Weights of a small transformer language model.
Size: width 448, MLP 1792 SwiGLU, 35.7M parameters.
Architecture: RMSNorm before each block, rotary positions, no biases in attention or MLP, untied embeddings.
Training: 631M tokens, 4813 steps.
Each number is 128 + 32 x the weight over its row's rms, rounded and kept within 0 to 255. Layers, rows and columns count from 0. Numbers have three digits each. The size before them is the row's rms in percent of the matrix's.

# layer 5 MLP up, 1792x448, rms 0.0379, rows 286-327, columns 0-111
104:122110140063080134187140129095056117151157179091123096116134126079137116132078103166106094158075159164143120175103119125100157133142108173121084160133105107116094083103122143148125164154173190139136099126182076118097122106099114174139099138145137133131118119140161131108156182220098087134106145097124082159142102131135127141143123108120
094:200088070096081153120118145142136107123150115156117173143086191086096116106113178098159124078123112105152119135131167164137179069114186109153129091077128204147094105131085130139090086131135166154184119120208181108152128144172054131127107107174071130134065072158142179165096148104120170175080080130178118134101139107157172153132100089147
102:132133172074184153128136144139122150183133156122156142119133158174112092136156143117145151114056090133160129154100177103115088128080108082093191177115077101086104099129171106162110110134129153122129173169142130115099133158123108170156116123135139096098142118121145068168104069101063140193143117169079093042132161115117132165087084058158
101:088115159132120147064170136052140173106066146111116095167088088093137139139146106122149096101139095116158124124166134127155175129202108156094177130114146081182094096076113092139133140141109102154176176157127129082094100123116126112098240164085123148134132094145145089062096076131122122145156133124128128125125153152127055085127170153076
100:096125182145154107104214080098163127123132210101177164164135089098126150150078140120190128179161093122127148079142163114154137160130128111111105158145137070105054151110132135125088157128137140133116165129109154133172121113120168152120155103061150102131137108123124115121156090124162142175189087127123092138153091118148125123105162185148
096:120082130176103085128098173117079098130089105107157102147109101085118148101110145105184124135194073097138130110121167141148171117168139177196144170144118132144104133088143115112089106130150126147098067179145191136130190149084121112141175039135129083137117120151124060137128085093174060163101125185128127156134144133160089176107118089102
098:126157104136131167110134118141112116100131068159148081084136150156122177132144098119101166159162171154168113161095117118097093120137093105146151144108090114158143116143157164164129086170122125157174220169174126173135063167111123102175083112105093130043115172108083167123130118111120120082068095100150145070153106107119135119098146101156
101:126133089115174158160184132116178131148067158077160115119113111121146133112128129130131126100083120103135088096140131142093141118135058128124106161137115077137158133129179124167142081138128136131136085130180176122173088155141100114194104132165160114141155119104161174108121062101120132117115086128208099183181130175164115097112132080199
104:186064162164135088083129178110148154110077126056147158129118161127127097176123141180109141171137130126135121115103158100089123078137174104107135084102172138085136109119121161133137119157156122053090149119159145148123199096098164126098136149156162115066101192150174118122107170088104080107123087202136157123108166081169189094113120156140
103:098176053161149189116145132133089123088069096153141113133140111108148130091138062094089188089092147141104155138032143110108121122158125144150090089132123111112106196079115112157159115124084149111197115147103141120149136174122107190189131176107194134128164101125076127049153103114176065123111095090107153123148160160178153132136115152178
102:115103101093145167122163134167124058149114192103081182160164089097130155156205169133116144162113149149089143142172117130106067194129138130107149073085081160107081160066077123122122166122091104052095094156155155080115070123164129151137110159060135100110132115082142133071100047164103157076109187182137127093096161103140129163144131110171
100:136150186171142162153104081119146116056152145125100147142158160155152187188156112084130060119142139050127162122096176177148133123144113142111143093119114107101179154172162160146145132117110073102164136096151086117156092156095104176129100154131079070110072138138184103151103096150115189050108097129077130124132162114133107114110185091142
104:183179155099101154123138147173104128168149143122082155164087097134162171103113156075175195203121123129169112092095124145102136097149154089137113061080142086080183083129183127099156116143159138118127166093158094127084128146143141096159123117114145111148108133110084143161119124117157103144136092200097155121148090180168155112074136073171
103:172138145141134138120124133034143178095159099073139108070143113130132131160134127096119192122129139151119159215118098144131136083123078179132153126158093142143166149109125124102107172112103076164173108163184177134162141103114118124102156109149153151182116110161098144194077122112060155082150128111127123141078112093164167099102116089184
101:092139104143167092123127070067117121180092130109110151107123125100137131123110147107087170132188071075132100123121099066094160080180116083152140174081166151128089098084166115184170113139123102137183111124149160111152133077133166099156116166148073173190106120143081158098154164161119124087147102101129119070136124160160191152054111122102
100:132105166117081157079094160142162123131140181121080169093114115196177132074126137086127161145129096148107157119122153130071189110081090116154099147114147130170072131117190126122136107106105110074121137130175135098160130118160157137110150119140146166065136185121165106095136185095129121100128085149187096082137079154113182155159138145097
097:166158115138103154130137135077100079141195171152140207100113131143146136166110083103118100105110103146124179143169146150130083128131140088102146114109133095121105194100143147081139066132105142174151146128117128098187139099130164159108109164123132158159161217109136075142136128142105154118143070092155092145113165162085173184082075108159
103:109135108094137158094099081097135135064165107116120150141143098130092174077152120119116071131142146145090112107111109120143133175087084135077170123135100101117216078155109139203092132130187060117131124126108136166161097103122125130088141105141163120146169182127098182144130143124175151125168141156152113138115154129066034117171183132092
098:107101096122151150053130225096141094150168090131192157159109124105120098169171133158149109146188140137072095127141122100120110143077098082122116157131106092151128167171120138156112122117158142088204080123139140169141133176128110064116126119118168107155110149210111154098132111180138164107137074122075141142160049137147171181116102116155
103:153169127147109143174123147129151176140174104101098142129140126089159104141082101156115146144088106088119110102106159121137104140148114171117121126138099051186154102148169126103107106126111100156154154133146100142140046088132142150171155088106123178158151151139132144139133097167173109139133162167111154080121200123158065091151141115119
100:169085133168137069174151137133117116135149140155098131103128150111103119118129102114167109103135143085117123044080169139104099149139107097093109195141131111143086115119084095093124120127106102136097073088137149067116132129181115125069167108082154093061159197147098113170116113120095089163120141140090072102142156119109124105176196091126
101:141128156156123172142133158175104091190125132150082140097131168143182133080166067163101079101106079102109130121178186051132162166152132159168127147131143130105144161147100094132139094111159105145183091161131099181132205133084118082163077095087151068088114171119078101119110112125087119037164140117095155181142133148137168110080126139138
099:178145133155110109177075078170129062141134066108114065132059122130103130121142112094166150140104102112180166105151126119154133131181065083116132173052077147145171076118130157121162105075146117119128147139156107080069079163200099149154135092179152073106125115131189144090159138103127130123104183130148079095139084149065151165090098210135
102:145161175104174149152171115123150180096111162132150187154152144134131147141102167190112113113146093115152106129116115178085135122109094107116095117086123044065115162097095176151142127125172089110155059122146080172095137188111069116089073146125103163203117105161112123095081170125174157141185064177126140084080165078177102154134097123138
099:164159112177068126096081121189140116166142161122092125119065187146059135132160117108130157119144135128113171119118131163158107109156125116176159062087191136120162116168079133109130106138116111095107139117103143144083151131101110136106160174166069150150117194072123149063124130209182135118078119135200133114192030111111116085126108120138
104:042122152121132082136068172119139131155081151142158111093191125105139153117117119120117133100152137220166084123118126128146154164142107115140125174130173085112181052120096098162108119105083129180173150119105124128138202131092109105158146168187107100085055147127148054160119146088124093157139134106141100130140095128130129103101134119087
099:120208090148133132108150131110163174131134112096134156161154098143171176149135174107088125115153146164136078136133130099128186151089150126098048169092093141165131050145171165144088154116099056116108116149190085060155200144109137125145071128130131063113110074100158100133128131133081113082154107094161086124133140173113156117125156148118
096:093103158148152066174110129147118183142166108113179127106124143134103166140156162134082102133128205113144137166127186141136119120148081077146136144107086117150155106145029146206103118137124085139145081148176082191164105093062116152110122128157123118091140183139188158058217101095118078144128178104109150115083140103157142089161170112150
101:130130134165107103162101126132112187094134095068110103098129072126112171163138171149155145111119086110091154093108115098140111175171096073094135139082136106098092076084093128108128133106096128158126135195110118102166137155157163128154131107158140134165127098088133118161062115108076106166053144088119174104106152081169103093122156064151
092:169107077178117097142126083139070169123060148067146126143137129083124111141150080060162125129176169155094140152099137165136125146128157183144158158087171113095109184209163115079116105132091182095085086132100172159088151124124135134086156138193073143163140146091117131149168127086103095146073114150146112144104123103097129074196110156119
093:060151105135160099091128161083149190116164101211114100135111113161102103108123078128078147053171166135128131114100163074112087117159108172145121117099158120133106125084176137097127049133136126181139157168100120072161147122137124089179142098071130167138180112160124164131139093197108116111115114063109106073115158103100106150141067163150
103:115114119122150136175125137093188072067170142119187100129137141158103125152086046163129100169159116156150135138128087149109121121098163119127113121177104204109159181123091121107136103160124177158106079164190164152116081124122143105142066152119151112132176148140157123072145160077110140097083169138134166156175113155122170145122125167163
096:128131114139079150178174150152112141174137101145083093197123156057153128098102114167146144189188111159130125128136125173142152111104088133164105159115086165093124093109138079153174063146133128080110145178087146134104197148143131142096092093150200120118149119098161113165105138131111119114125069139132150183088104142112099120153135139158
102:161122134064135132105187081091100167142089124149169111150090164117141151149137079110097137123109124071122102067133138192188147081196160103120090159149105075141094101182141097069172182092125179099107178078167137097141122087115112178121067152105136177118076146157164086146179125133157148162137099164171140154124151123152111141062136142117
101:158150121168184123126114150128098110049086168096157118139053136141157158125137097147139139106163117132098174130086104139081121158140179105141164097104144149117099123089125121121130127149121183147117173074135161124111137138088127089150132122098161104146184108167172099108141151162078063164084097131133149080120182149147093143103157112136
106:108200125160139132118103137122098104091093098089150178131121098133154115123150137105160111067158139152132118120095094118133125184180143138133121123123105170186182112111067086069119114138079146128078183130153159134165129125137166124129119192151159126210151105105171163079125102133113113188103156134141132166165095059160152071141120134142
096:155164109124103124079152119179132146149188148103213125112083195164144127097145107139126116095108141114150134160184095129078121072104137146132120143118073147155132113106173108115129112178143114160143086158119121075064177150143108086133141141071105080160122101123158114091083068082122118111129073118113138134159177121113116098167150078072
100:099136158063153104135083141157189159193080144190104170152121110164113138178097108100130118181139142124128120161150096031129114102111084061127184113113168149104133144130092121117117180148084129100133167123118111110110150109124164146121127108066127087123134126114108113119121087142113121242076120106101180100123139100160075119170052097171
105:165166149145111031185103099104143127117124135116109149062152186147149114178161155124120111172083133093103108122114067121120130089186176167124202104176152135134110069072123139119114150061118148078103083140161145140111116171092099106159127119172066166177148076173073102122136148113119064093100068115129105140102154103089161104147125127187
101:080098072138135076092117150091098105139148144093114114141140162106106121194079174098066129100154148093148156170151148142180095140174150110163124133139117108090213199195111087080148133125102155138131036170153102101129118121162120158158123178083141178146110136090116120054114133142108167101171150128161121164061115097132116121122101189150
101:128143140132096168098069133136080110095169195099116134142110117136142150126146125180105191105104089175162177137145155125165116087196166123093124157060144087107109119221143076109150077163152076109121119175172122133100129158105157152159114165135146088128148103158123118116159147162129097070183121111089108141090157179107102190102124116116
101:080126197082086106194040108123129113087175133140081156112151100116116201102073095155158071137149131106148149117093127100120106131162199123179056078158147093108134132115144137142114178142135118081094086115125081163151129124161092110212132088158113094125135143186145112169121172105082099112127118095103122116177133158154132101132113124153
# layer 5 MLP down (transposed), 1792x448, rms 0.0285, rows 286-327, columns 0-111
103:117165148134156149129138179139137172143168124139106103146162118141105094099111146138122103146149130192141130113129122144117199085139133119152135122176122115154075101163129138102123121093124080199115169115119151118143137100068082157127193114139120161073114165152138086192134154120108142207153123116121160108093130129140118153163123164136
095:089157168034112151107146098125076139136092137161130158125165146094140138119128157155106128130181110112065181156136147099106151129133182139068128154180130069146147023127127131139167116134089089115093134121143064131115151099141152164177174101120102156086106158115076125164160129099099059135160195100098162147155112132107104142193112140160
104:112101113076108199152042213142186132131119116185126115133073135130129152146135122110091130160085148082122155156119113089156142068121160126167144104135112111173147098122102221069134135138120146150123135173163157130079139104116176108088113188106130145128105122144127076105152180144155109111140164182101117169124159124137121119083116177150
102:174131132136193140122131175096148171150124123082180090132129158125160144129124157113121129119150111129115113138148100112085154112188080152191172108146126083141119132080152152127140118118079115083136138164149119142174123100132109141148172143096151122143080095087135100138150092101084058116058144076117171079156129069142118127082161150085
099:153174125141137133129181109104143118156134102120118097095062185143131100123153100152128127097127156190148065119114146120130145075144105143172132142128091109145177139141142143139143176169059126144131119068111075152097093147132105090116099185127071147154140095139124053146147126121080143047123102081126103118122148125178134144134164125110
098:085150132104164123137114129161104116187094128184109131166157118092163165086142090104105086130089193156115124115150140151177121100114111123104090143110145118169135161148118137164189204134104149164134165160149103115130117103132151154133111087138108125115147142122139148108167136090136191075098079143120017132197135111151100143146125117115
096:175123118165170144085101212170127172156167118097147097120062092111089125184106059151124181133173120151145173067161150152096165075128142139120113183162172097087127093117143123137101118155129118124108158119110114147057125164107141053148106164174178178117132186126160189150138110146116087131093125110108192085120088136126127079123103106158
098:192185110094092150200111074172153104152142109146161146113104099090113132102020158056111115089132099124138122113156155162145174138087136119079129151184173102111159086144127094136140134103106160132080170142155089153141084175123155125170042156055141198217149112110195083138146134138127133123141165099152136100079157112085172142095123142124
104:150106121115127187132118134152108132122061162090128115103177107136088089074133117121100125130063100136097135159146140042172124155169147158163069113149101115057117142149147099175114106093154126087162098157137092195121150173152126094108103124138118177131161148206111109118121147093149090098091162131187148092162141097145151121187143066182
103:148130115213121062142183165152101172056168085137044087100139118086169201112100083075118122116146130124141100135129137129160108141095132126246122165117122169118121144164129116172214155190127140108189128137178145152139143124150173139108068144137080147092122170165157188093124158107125102145117146121066114099167084122119138154136066119153
099:149132107120141112059104131115109194153129095157054175167134150113157106165127126156085124119230128097165151172133129122130155099160111110235107127148085133142134136154171132121162153086106064169153143131097152119173169096109177143117125082078123140117067107144119046141083072165095130098125150102078186144201099146161135112124133086087
100:086134119066103106151154110125118121183186115091207164187150164098140074119165085195131122169153162126114159119100124085071151100158072165135145183103115070183153113155130067086117169143110046130143122166187066136109156111163099097134112132149141154137166091088114134135114099132177126131117100113133135142103145111168103125125114197100
101:155184149079132150084089140126095092145095115161096135179071079098103143139194116156154183085205166106138108101089140084110117103170077141091147119148127130111067114130137139144124074174148096143137078103126129161139102168159152085174131130071118122109123096103132102132187165174078126109063041128118109076149115184139118082109129118153
102:079130116135150181187134115146098118173150131144105147102098111200115143150112115156138094126181176083161122055144152113118148127163126133118186122140141127127079105162099143147081146162133055123130147075147144193110134103160131149108158088073109126091079134146110100219122115130171136110103179136116133077075105149135125178180085173182
105:113100139126129123110167106103164130132165154153091136102185128093127051111130170136116071101146123138091154117101129186175123156127125149122097161114123154128160146119140162124119151072109091166148123110104103141099105138066114128095164102191142162185144187143175098106132172138141146099129153102101158158163037071175126113104031091155
102:146128168097139095094143084128139057102131083131134124143126165159121166143077080116128082112117084147115136097099074152103121122162141077200140163107111121131089104122108067167169136143179147126127183140138160131110081174148151153095111127127059120118090129089137136116151132178099089178138099190098201116090108194150149168149181114121
095:127146114155172086106092103165114068104116144108132145146107141120187204124147107138165154119103138115152146168069164125104132169103164177136136112141095122124160115160143187084188180138178096095118100113127132096138127176107127172113117138135075151151173078151103104179121120062179134173094106178100151175205152145089168068181111110077
103:141134223082174165170095131178148136138138168133083191124137178111124153144057098194141133092190186093146130128140174174156155104186175094184196089182113141169118147139079098092149127128078151133081126099093104105045177138107166140144167146105133154145115086073149188162123179112115147099114159135154089101125099136120060166134107140116
098:085113121102127100168077086099119152130087083118114112150110101138141158113116101098148148119097152088112110117141069083108110106127065190144144120089183103105086141168111169123096195056099154105129105115165077123126148106111163167124143128115116130090112111114119108172107104127202104144130170147121165107042160119113094139088131120117
100:153106112071080100163094126144103146103137101129138111103153108154052103126135122108170132086123146179138116128081180128160172156159108111117089091172124055117088059126123165135213164099079110121115159089078127152072181118145132124146167139169129114116144114146114150156123110057111152140160120141135133087113173093157101063122161101099
100:155153140102130159152138117068156168078148138111138123152152120092091174149141134138085063149171086137101144137146196100148159120176105063074111141141113097105107109144063126145116118080203120118079165083166145131099164129158116135102106121144158140164126171155168133179144161165129125163181168125153126130090155159097098127117117124121
101:163130099119108134101105111195137141186192140188048134117070174106124104082155122121128116155091101134128198220147208104093172129098122123139074134077108128085147141154112158116142102120122122106183134141132135125126125193159109119070178110097110095109132121155110132134105078147045140066121135097134143144138117209121114124183193100169
100:113151163169166117151177170151101187158127102103181073107088108111117105157151164147097143142078091141126103122158177174155115128122150125158096111075144088107138184169168171110207096177132113120129107148109126135073185113129133145117112122161168193170180179127180086118102195165166137184126119156129115152148124176129113173094097161104
101:107119115123142155135188125077131080153148127115131120192124105089152147141150118161142062135079163134159137079076118179106141165090138133170105130087139110131103137120138151104144184088124156135106132149168120163163140150089123126068178179117152161120135168159175180171088116170109142177214138144168115106104196157122082132170167178145
100:181112177131116142154159118135122145112085169103088169156132129103180152109165112120166126100071145111130082099111127128148104163139109106135170109110139139170158100126133121091158100142109124148096115136182124126173052116143137118117169139140126151193141136103065154142152062171153086094131109122179141167124140137167111104116153097100
105:103156126092105075170119144150140062186119074217139152080096157152154150096207104125113151174181145185082123104107165120110085156155127124137137145159122158187161091138103150168064183129102079141165111174105143120130160113100123111117114154104187133156149135098070086124170084128091103087113127123105143149129104148134116058111155174046
096:140178111145094153158187080058132117095158128180096172148125101156128066184193120110186142129128199129120124116117120106059093133147115063122125194072153157154096109171139136102109149151163107106133113144155110118183104153194093086070148130170094149111078030118118118137141101150188152119070093186113147126087133137129078124071172153148
096:080171230128079187113130110075045106135163123078167149167078090141119097139144070135161117143100119123081141194111180084129155157061109144173098156038136142114089126143115109087155120131102099122131089108152136126104095041174141069054150103095180159155174076121153110092102124124163063067197137121096121141078161141102108116094111118202
103:028044141133157089146117081163115131194134157131089136192177013183138091069154130182064112146129106123166134165154161132120161095150107094142157111032129134125119133106122078141108088159141110128139137098115091106090125147162100118103117134124078101134071127168137092152161115128153095167112150113097154122152096145123105192107158140161
094:162145182136126113081151135059097097129149059189143107143169179131166135118115162166091110112087082178114087072143128043086123158147128118077161093146133066137161121102107146137131143105107110128162128126112122097123172097146120123149043098156154099142138083113154066135154169118090136096166080088086116145112057120119119114078138106109
092:168092152129130147163121129150123150119168156161158108159147118097151206160135177111128113184142142096201051130121129127148138144106150108054150154191132104127150034150081123126156209118096104165095139123132117113178106166059124131165115122161111143150085139150166121045070163110134118126100082179113141169102117067098161127080149114133
106:161109126109088119137107138106112174102102109126187168167151136129133112125123120135115080107206082175086137112099082181115098147121060125083124130120074103074144125133130171131173150171154145093141075176095204135098165142091136097166125187115176147170154158123076106145118110168112122117137125099187148145091088171183099102124176095123
095:081138112105204113165114165140113165162131193135096121133134155106146120109123161096083104167124173099062125117121114121181160217083134140164124117108091110108113115167163068066159139086102115163149095131193141111100172149173133159096191169123071153121128095059119095113153094137106149180124140071124106067129171098157121121085143121125
101:111160087130165062145056139124119157145125164155160130121077092067107142121170090152115078128181163101169107133105180098114147110139099081109070123109140123088153040043129118121145196180140114154110173105146129153124088094166105062125079148121171157143152142122118098141113107143115141095162079076093132129160137112074136154116157090163
100:069148100148104080158065194099139078128147126173119153183122173121128064121120115102178132125118160105176127106060136115160110135134166092120152187132133055118127081113091121158112174072185098081109118106190147138096141121165134147125102140159175097169146169091166115116176064119137175132155137071123117145157082146136139141150185154073
105:127161163139173117088135084113115080077130089151182161127112120127057145151138145101153152151084126150072128096080150097114134147045124094123091105119154154162104161082096143135128094042125078089183101114198152124142123103102162173115173170104179118091072133125120160103113141161121132156119134142149145112151096131148127113168166069172
097:116138094118106133132116084117159137035130139116117093128157087146149122156134179131092080153143141154171083132090158162128106156138202150077125084156105116088110155129184139128138110087119091158110085181110123110136098124094086118161126134168127116150103150144150053079138113100078102120147170155094111068085097145168109162109144182109
100:090091161175133139095098141130084153127187091188145151150157076116077102129118130110109133131147122133103132156101164060175114088127157086203122170150174110101115093116107165138127109129105154126183115126101152121111133121134108129166092141137105144137116064147139124102125101094129054178126160141111180139095117064142090084123092201130
107:104132159087081116123108127183150108150197123167164114083185093081153159099162184065149128160098111158144116137126105120125097130194136101100126122181155117154101122120136153126137187090186144134128204104161164136156091123068144139173105138152070126122085069083122175211140200102119075151136064109158105138092095159126140113144086127101
096:085153141158149139178105087097080147194094190135129091125089147096114093158128203148144143070095145082131152160161129141188169157135102116115118080136097060130197197147131098106098118100120140193156115162096153141162104239089099161133085132148184135080127123153079116112162124061010109149150089152158170130106148121098066160109084113132
102:134154116184182161157043171138113162124167084128157125107111090121089079103100094162109106170110137148090106174140094148123168136106140172153159127153140106101137126135083118089157069139140125161182107157120121141143113156128123111171093129061127149151137203179132093118093071147082149078138113127155068132091180129153154127112159093131
102:099115127074061130144077145197144128108148114107116150056153102132153143117175127153155110125170055126144180140216126108117133130145164127136096118164148123203115137141159128187114093169131163087109118109113136142132124113140183117165126091163147154142149126099164079139151155092173079050168095111068073119120145102185107113180088185124
# layer 5 MLP gate, 1792x448, rms 0.0385, rows 287-327, columns 0-111
096:116093163051092123122078142148144060159099124158126132091121187081127157074139123116101151160191094107137183124160174101134135138160156093103086154135121126117160071153186116119142163111114199156111154183179128082148172073122126108179124105126142118101087087163073078165149114122154117146076198151156151151133057122163134163177158134120
105:078074150080156137140126174146153128123100110195176111149142184081147146187146155090055166173126126135113127190124170076174151161126134105098148095174129135122090103082216148137127143151119172117112147101104154168124127165101169066075092180103131113134172092175153101112116094110128128078090150157167150212162097120146152158129194080087
094:123119132076085138093182155056127174113069130172118157145148169102142121073139110087155123167127116141123105164137169121105081107123140130091137170116090129111141068157138079107135217155140150142118093117095111134078172115099170111104142166079136166131134098166081066100091139068177113142161127132071098165076152192116140113154144199113
101:116145141034094098104113148126112165149127166181113129130101104146163122148104179125162055128099149165133144111128114131171161162104059109067153111125165199098093152099131134075087151147100110135211105109148168056121078150128125164076150092114065115105172101140109147141064148167127166142176181121084081198103225112077159076160158155125
100:146092099150059125117140104142057120084091122107117132135131183131071109168149167115083033129101137126142131117166182120132115123192147114121139110130171018164084092140139131146140072107157148124122098114081094102078128152162134176153113151178131203164121144075112134154091069155137186092110230113092148079114151175125161158128129102131
099:060160103114143145147151058121128101112172166149108132152134145153114071141185167109125166158109155158171125167079191159146122114130159172104166124094103147103118130134087184077167079100143098142219111166149151177149099111154112096126123139100090142105054173112151134194157106108097104079116126111134144073172137123144083152153165138090
098:100080170089126112164130109179063132176171108138142144131181161157122072105093087130143127129116141161192119138167153125124168127130181111167141137162130222157126188141075152118116102110164135126100073112091136130050153179090164205145088084126091146129127090122107120202164124114143143125116094101143136114062122141086159168123108111095
105:126146140185098109165091103145113161129059105198079139111121175143171195233152085080142101109138162137122160113115199125065118147134127103133146147080123146082137122085093117137129144169085143109153054150068127116134073142108189144112184102152124128158117137129183149144093070095125161087144115116090128130125196116115155100094092117116
101:119103105138140136121092111144072119155100087158148103149137096151101173080112138180165112091175142160119232144120128136091134105118077179107061098039072097090140120111059134178113161120141128168081086121047131166126147174069074109148129087167146118174103127128147112139139096149122122088120127128058155126189149104126092196095133123075
101:189102108106124112144171071153159153144133155133128136151123147151130146158114132093140122139148070134141118100132147144140200084162123087150119129047118132121121131135076094102123088121151113136133129108103148093129107070129173129161193156094085139125129149154096112119139110133109127074096082158082169042207111183089154136103191097144
097:132123114116103144158104156130128112172136172090160177141117204149077089094083092161186134174153100174146133118087161154082100136158092110111074169107098160183120130107126107132139184158081123103085091180160133163068164075153150114206146127099176134132135134087140117138158094126138100174148165104120103122130163096216144092136160172148
104:143123138060106148158107123127152134110077134123101192182101125134149074163138150091195157126147122090113153104123157198211070156137118025108105110118150112069146183098139113163140108194137187119134132115144118168038160147152119156156175156151153154140102122145071102196114096100142129140164113130125092127125159084120126145069197078140
103:154077077121145174167164133153073127107139140134141075127130118111056187151166102155186095162137098080137153130202134070115152136115127149104109135121142111158135135138223140133082096100100140141125111153123067136081043176153159147072108144119200184142196166127100133103105155158104168118148138147141125097176145128114105107097211091145
105:111146100086188180112103122136064119110100131125130158141168087163098106166190156050140134107136115210139169176139120119130130139121104134113096187090115110131134204167130158135076111143182081094118139147074078145144175155165150184105104101180111156134165113138159099132099112157121201170177130093168088136147174106114107107084098092161
101:168113121125114143131146148077128110120109208056106181129093123169103119062094121119108069117163162117144090145110128145132186143164154144116060100136104156097101132149157141141114128130061084113184091114122130126139106165102128134117079134125109150156096156141108091063087139124143178149161165103096154141081163103088082087183160158084
097:143104122101114182099175150164122113156199153101144174138133172142149143174115185134116111115144089125104095098138128096123127153164055147122112096115078101107152106135139157174116071147126140123130180128148167106086081098111096078136148133099181191128140089147171135115113101156134144076160154126202107105109138132178136174107151151117
099:145120118105152108110109106096149194131135129173109144094126205180143179103139203079109173131166115071088152108107085151097137142154145161162097113103121111130160115156075146139106101116084117131099157135135070123079187160049173117151156144151141144097099175083139150156174124137129090152114060090087148123069157125154151105106078117113
102:138158151100096139181132127160149102112125147131114148124133196170132154140151181087166116117182062140143100124043158111110154120172091133102096128139097170109182077171179129168156095150073108143197111146073075132069144152175177122146100127080136100132141159194066088106103111135121141148123164102151161107125155154135151117160118130173
100:120143121130116080206123103155193113102099216105086154118126154173148133100095104172078154114185084168140144157106127123131149128199157152157113144078093094118140083114122096059171173149083135085102071161116146144136193153133187060130111180132116135145129119165074072155111112103106115179161124126139159168097186085158111104143178091125
102:156066079109086140122144087168079178130120150123080143122178099134102110179165129142113088128154099153150149162115151127124157188149155097113148104158126151166159097119167071132219097113087147147121130120109133106124095117144143112151158165179110125113157095133099075135117066078094139138122126101127111135140180080123094168087157089084
094:162106147143064100178135111088170138120144161124151182110107118091115100109137172136110120101198139124178120180116099128123081077068102175111121155117123152144154054141182165157087168123138171152067138099076108167148121152116158093128097143171144145149160131101076160135055105113101089134135085117103121136111182127166141179141154108145
104:106066103124155158145198109143091159141131118070128112140140143114084146130118103198157176104125160136031177125137160153136084155131151094113128128137162129139085133150154179115080181133122108198071120143128133134181143160089177108098117094132105163165182137131167149127154163090150151094146126085079140135169184119151103062158095126130
097:115088067176179134151120167146058167106092110139158183119155144143137138126133114092096103150172092162141102171088105114198133113159098095133172125099141193150146111115145150133196080122139132141111132138111101095121119142164123117115131117175124141150084099174147150153094167119165125101136120146123069212086116098158073194061128156192
101:138134115193147124099143126127139169111137127096073122154038175089107129128123104112154148150135104135141141142096189156139089136097145098127133108110138137170094110153170140100121099175082172170163117119176171197140126114110161085119113177113161120133110110112128170155111125118210155129113153110165189145158143198172177097098130115133
104:088196113153115120101141124110095137121122119169115105134098161144156154145088140072145157167122107120152103085121078093113121174162128122119123173083080197145161087098128126165101205151148136105148115119099095165042115145141166130059167132124148118085133143141152126138101124072187167120142102121108149160123146148105061096168115114161
099:111112150079075135197123169145129147129103128124189162110095127149132094107127140089190105138122132158093144146141145133091163131109116095072073141145119171085096086142109152108112216174099078035137099192142128175048113174141153141089152175135116176227071135155172162168126156130162130132137112197100168165156123131203127138119129146091
103:120151125130192148156105152111093124103120164139071175098118122127132116150048147134131129105127095135080124118193132143149119169181149091127137142178193163150112089115101084132121117104120073172111116101118130180089188153079117078094188138166138145114127141155128090080132131172114143105108106121095163122107172073125091126171184128152
097:093166156159141156102119164163143134143102132086156136086108207064136137103128146073118133051137161160080205147154163188145084157133159115142094110180173139105075097175109100112160152139099119151145138165099091117121145180116200139111145154143113109112138143040138164098069180168102102087182139146119130131083133102170116091143136127115
095:110117176103152117136111095124040108094119109129152116118185163105111153148164088121125166114093110132104125156072111129132098097126137127148159116139103118200149092160123136140142083110146082124148103068153123193154126154109130145141135097153115112108160141163161135163197147105111142075163143132170138147188084107105093091145050078135
091:182054138121133146126114118139064145111149156135148185092165152119132065101181138131122072122092122125162081171149120140132112089141149090165118159092111122154150144114118164135158100110140097065100151125158149177108084118175121091121150175174098091121130152047083116106128169082130135135160144140124055158121105149138123115198124094102
099:136128097136107110126140138106102139169077120129125162088132129098097100176119095130150073146131087180093160103052138113153166153118123142054147107134131144144134102060122134136104144119113110080135128202146124157098134161091094109137159128154138116111154109108170168140080076117144114137114127109185107144126116102160107128083213048086
099:136113084144110166150134174117105127114101161115054079153119175149156154120115136123159110131153162200113108041098117162069149149132146096044135131128130165125129160097102084112173133159122092141104170136230101071145159122162150147113166122118110137135106150153183144145163134094123105089116133142136104134174193201109070150141086066095
097:144092094119130127172105194101077102118146089109154152199153133096181128159142171109121158126144130076092165112131172127085094100161177104131130089091148149133129122206125076093108162165101098135104124088119122168180132160141119161152126150115145096161066072133134142076084129084168134140130120144136124157097164131125099135129132174176
101:135150089134133104175107100098105147148101070157109118126072107175137120153177092081136153181144169158181107122179096162128158144150162131112113103102162185115130164109213162069175131110113090137146093218104154166201090103119119131141126094139126128097177101135103136229143115156075150120135122135151132170109164125163158148106114144123
102:123112108098071143155153123122090133136110100112121187115152117171104173133111142209112129131106104150127155113098130108104156156115129102115143147134142166139116113077098091147161183200112128126124126154142154073125154158068156110131112110132130209158114142146133164139143082128171113100115099095145161165126120079154125102160130159078
096:171099172103166122116121113124145174116146100129155200140129156150078082094173106058089193125132131147091151092157094159147098148163148186168132162089109189077136164131056065173144179102179117127170101068075121200121119165071078106094125142128152160092102123159170169119133177102171110110164101139183107116106103133152104156148116132157
104:135072093132124107144166175124077167091155093136194116133140161153095120162164107136123137135160108145167101068091151122118124094121127155124054061105073131156117113137173128124102179125090140110177151118078131086150095116192095132121130131143102132120111103188082112103157154111137127138122124174140086144129136206131129196143073160117
105:128114099167164139106037144093115158151097140110134163177099111116161100121187092158175141096141160143119190161128101096125099092183185164080156176133124177111131108084179150141137102102110140095147111135119147176087134168119135111086199088161134160143079092110050086151109139091064161132118102138165154079109145152092097160149094062097
107:114115136099116144169136129115158099207109149151116153161143116080154121138109110051115087140131123164155106121148139183078160139082103162090105076124119076157094137143168148080178130163086128108127151102111119099117147144161117165123103076111149092110094096109153158156143103097128143128118190100150068081117206126138146113157160099101
109:115129110127136185125095145177127169124148063126125098084090114161193118135171149083182080154062159200113113077075133163081085139081167141125130168054139127146103083119154101088097102154041102151163125084163151138109092144136144160124184121122140141200169161114165119134094043134111145147134112098072101124104134169165166165094088132124
104:136095118109120206125167089154093137181138094166145162133138176117138077142125089153139106176106137130073149147165152188134126095127120151077155144106172156105125206137084089108166146133136096171138145149186204139141128168130139086077152088149134194085106111118109157157099125136135190158148163070113129160094172144100163146123108101161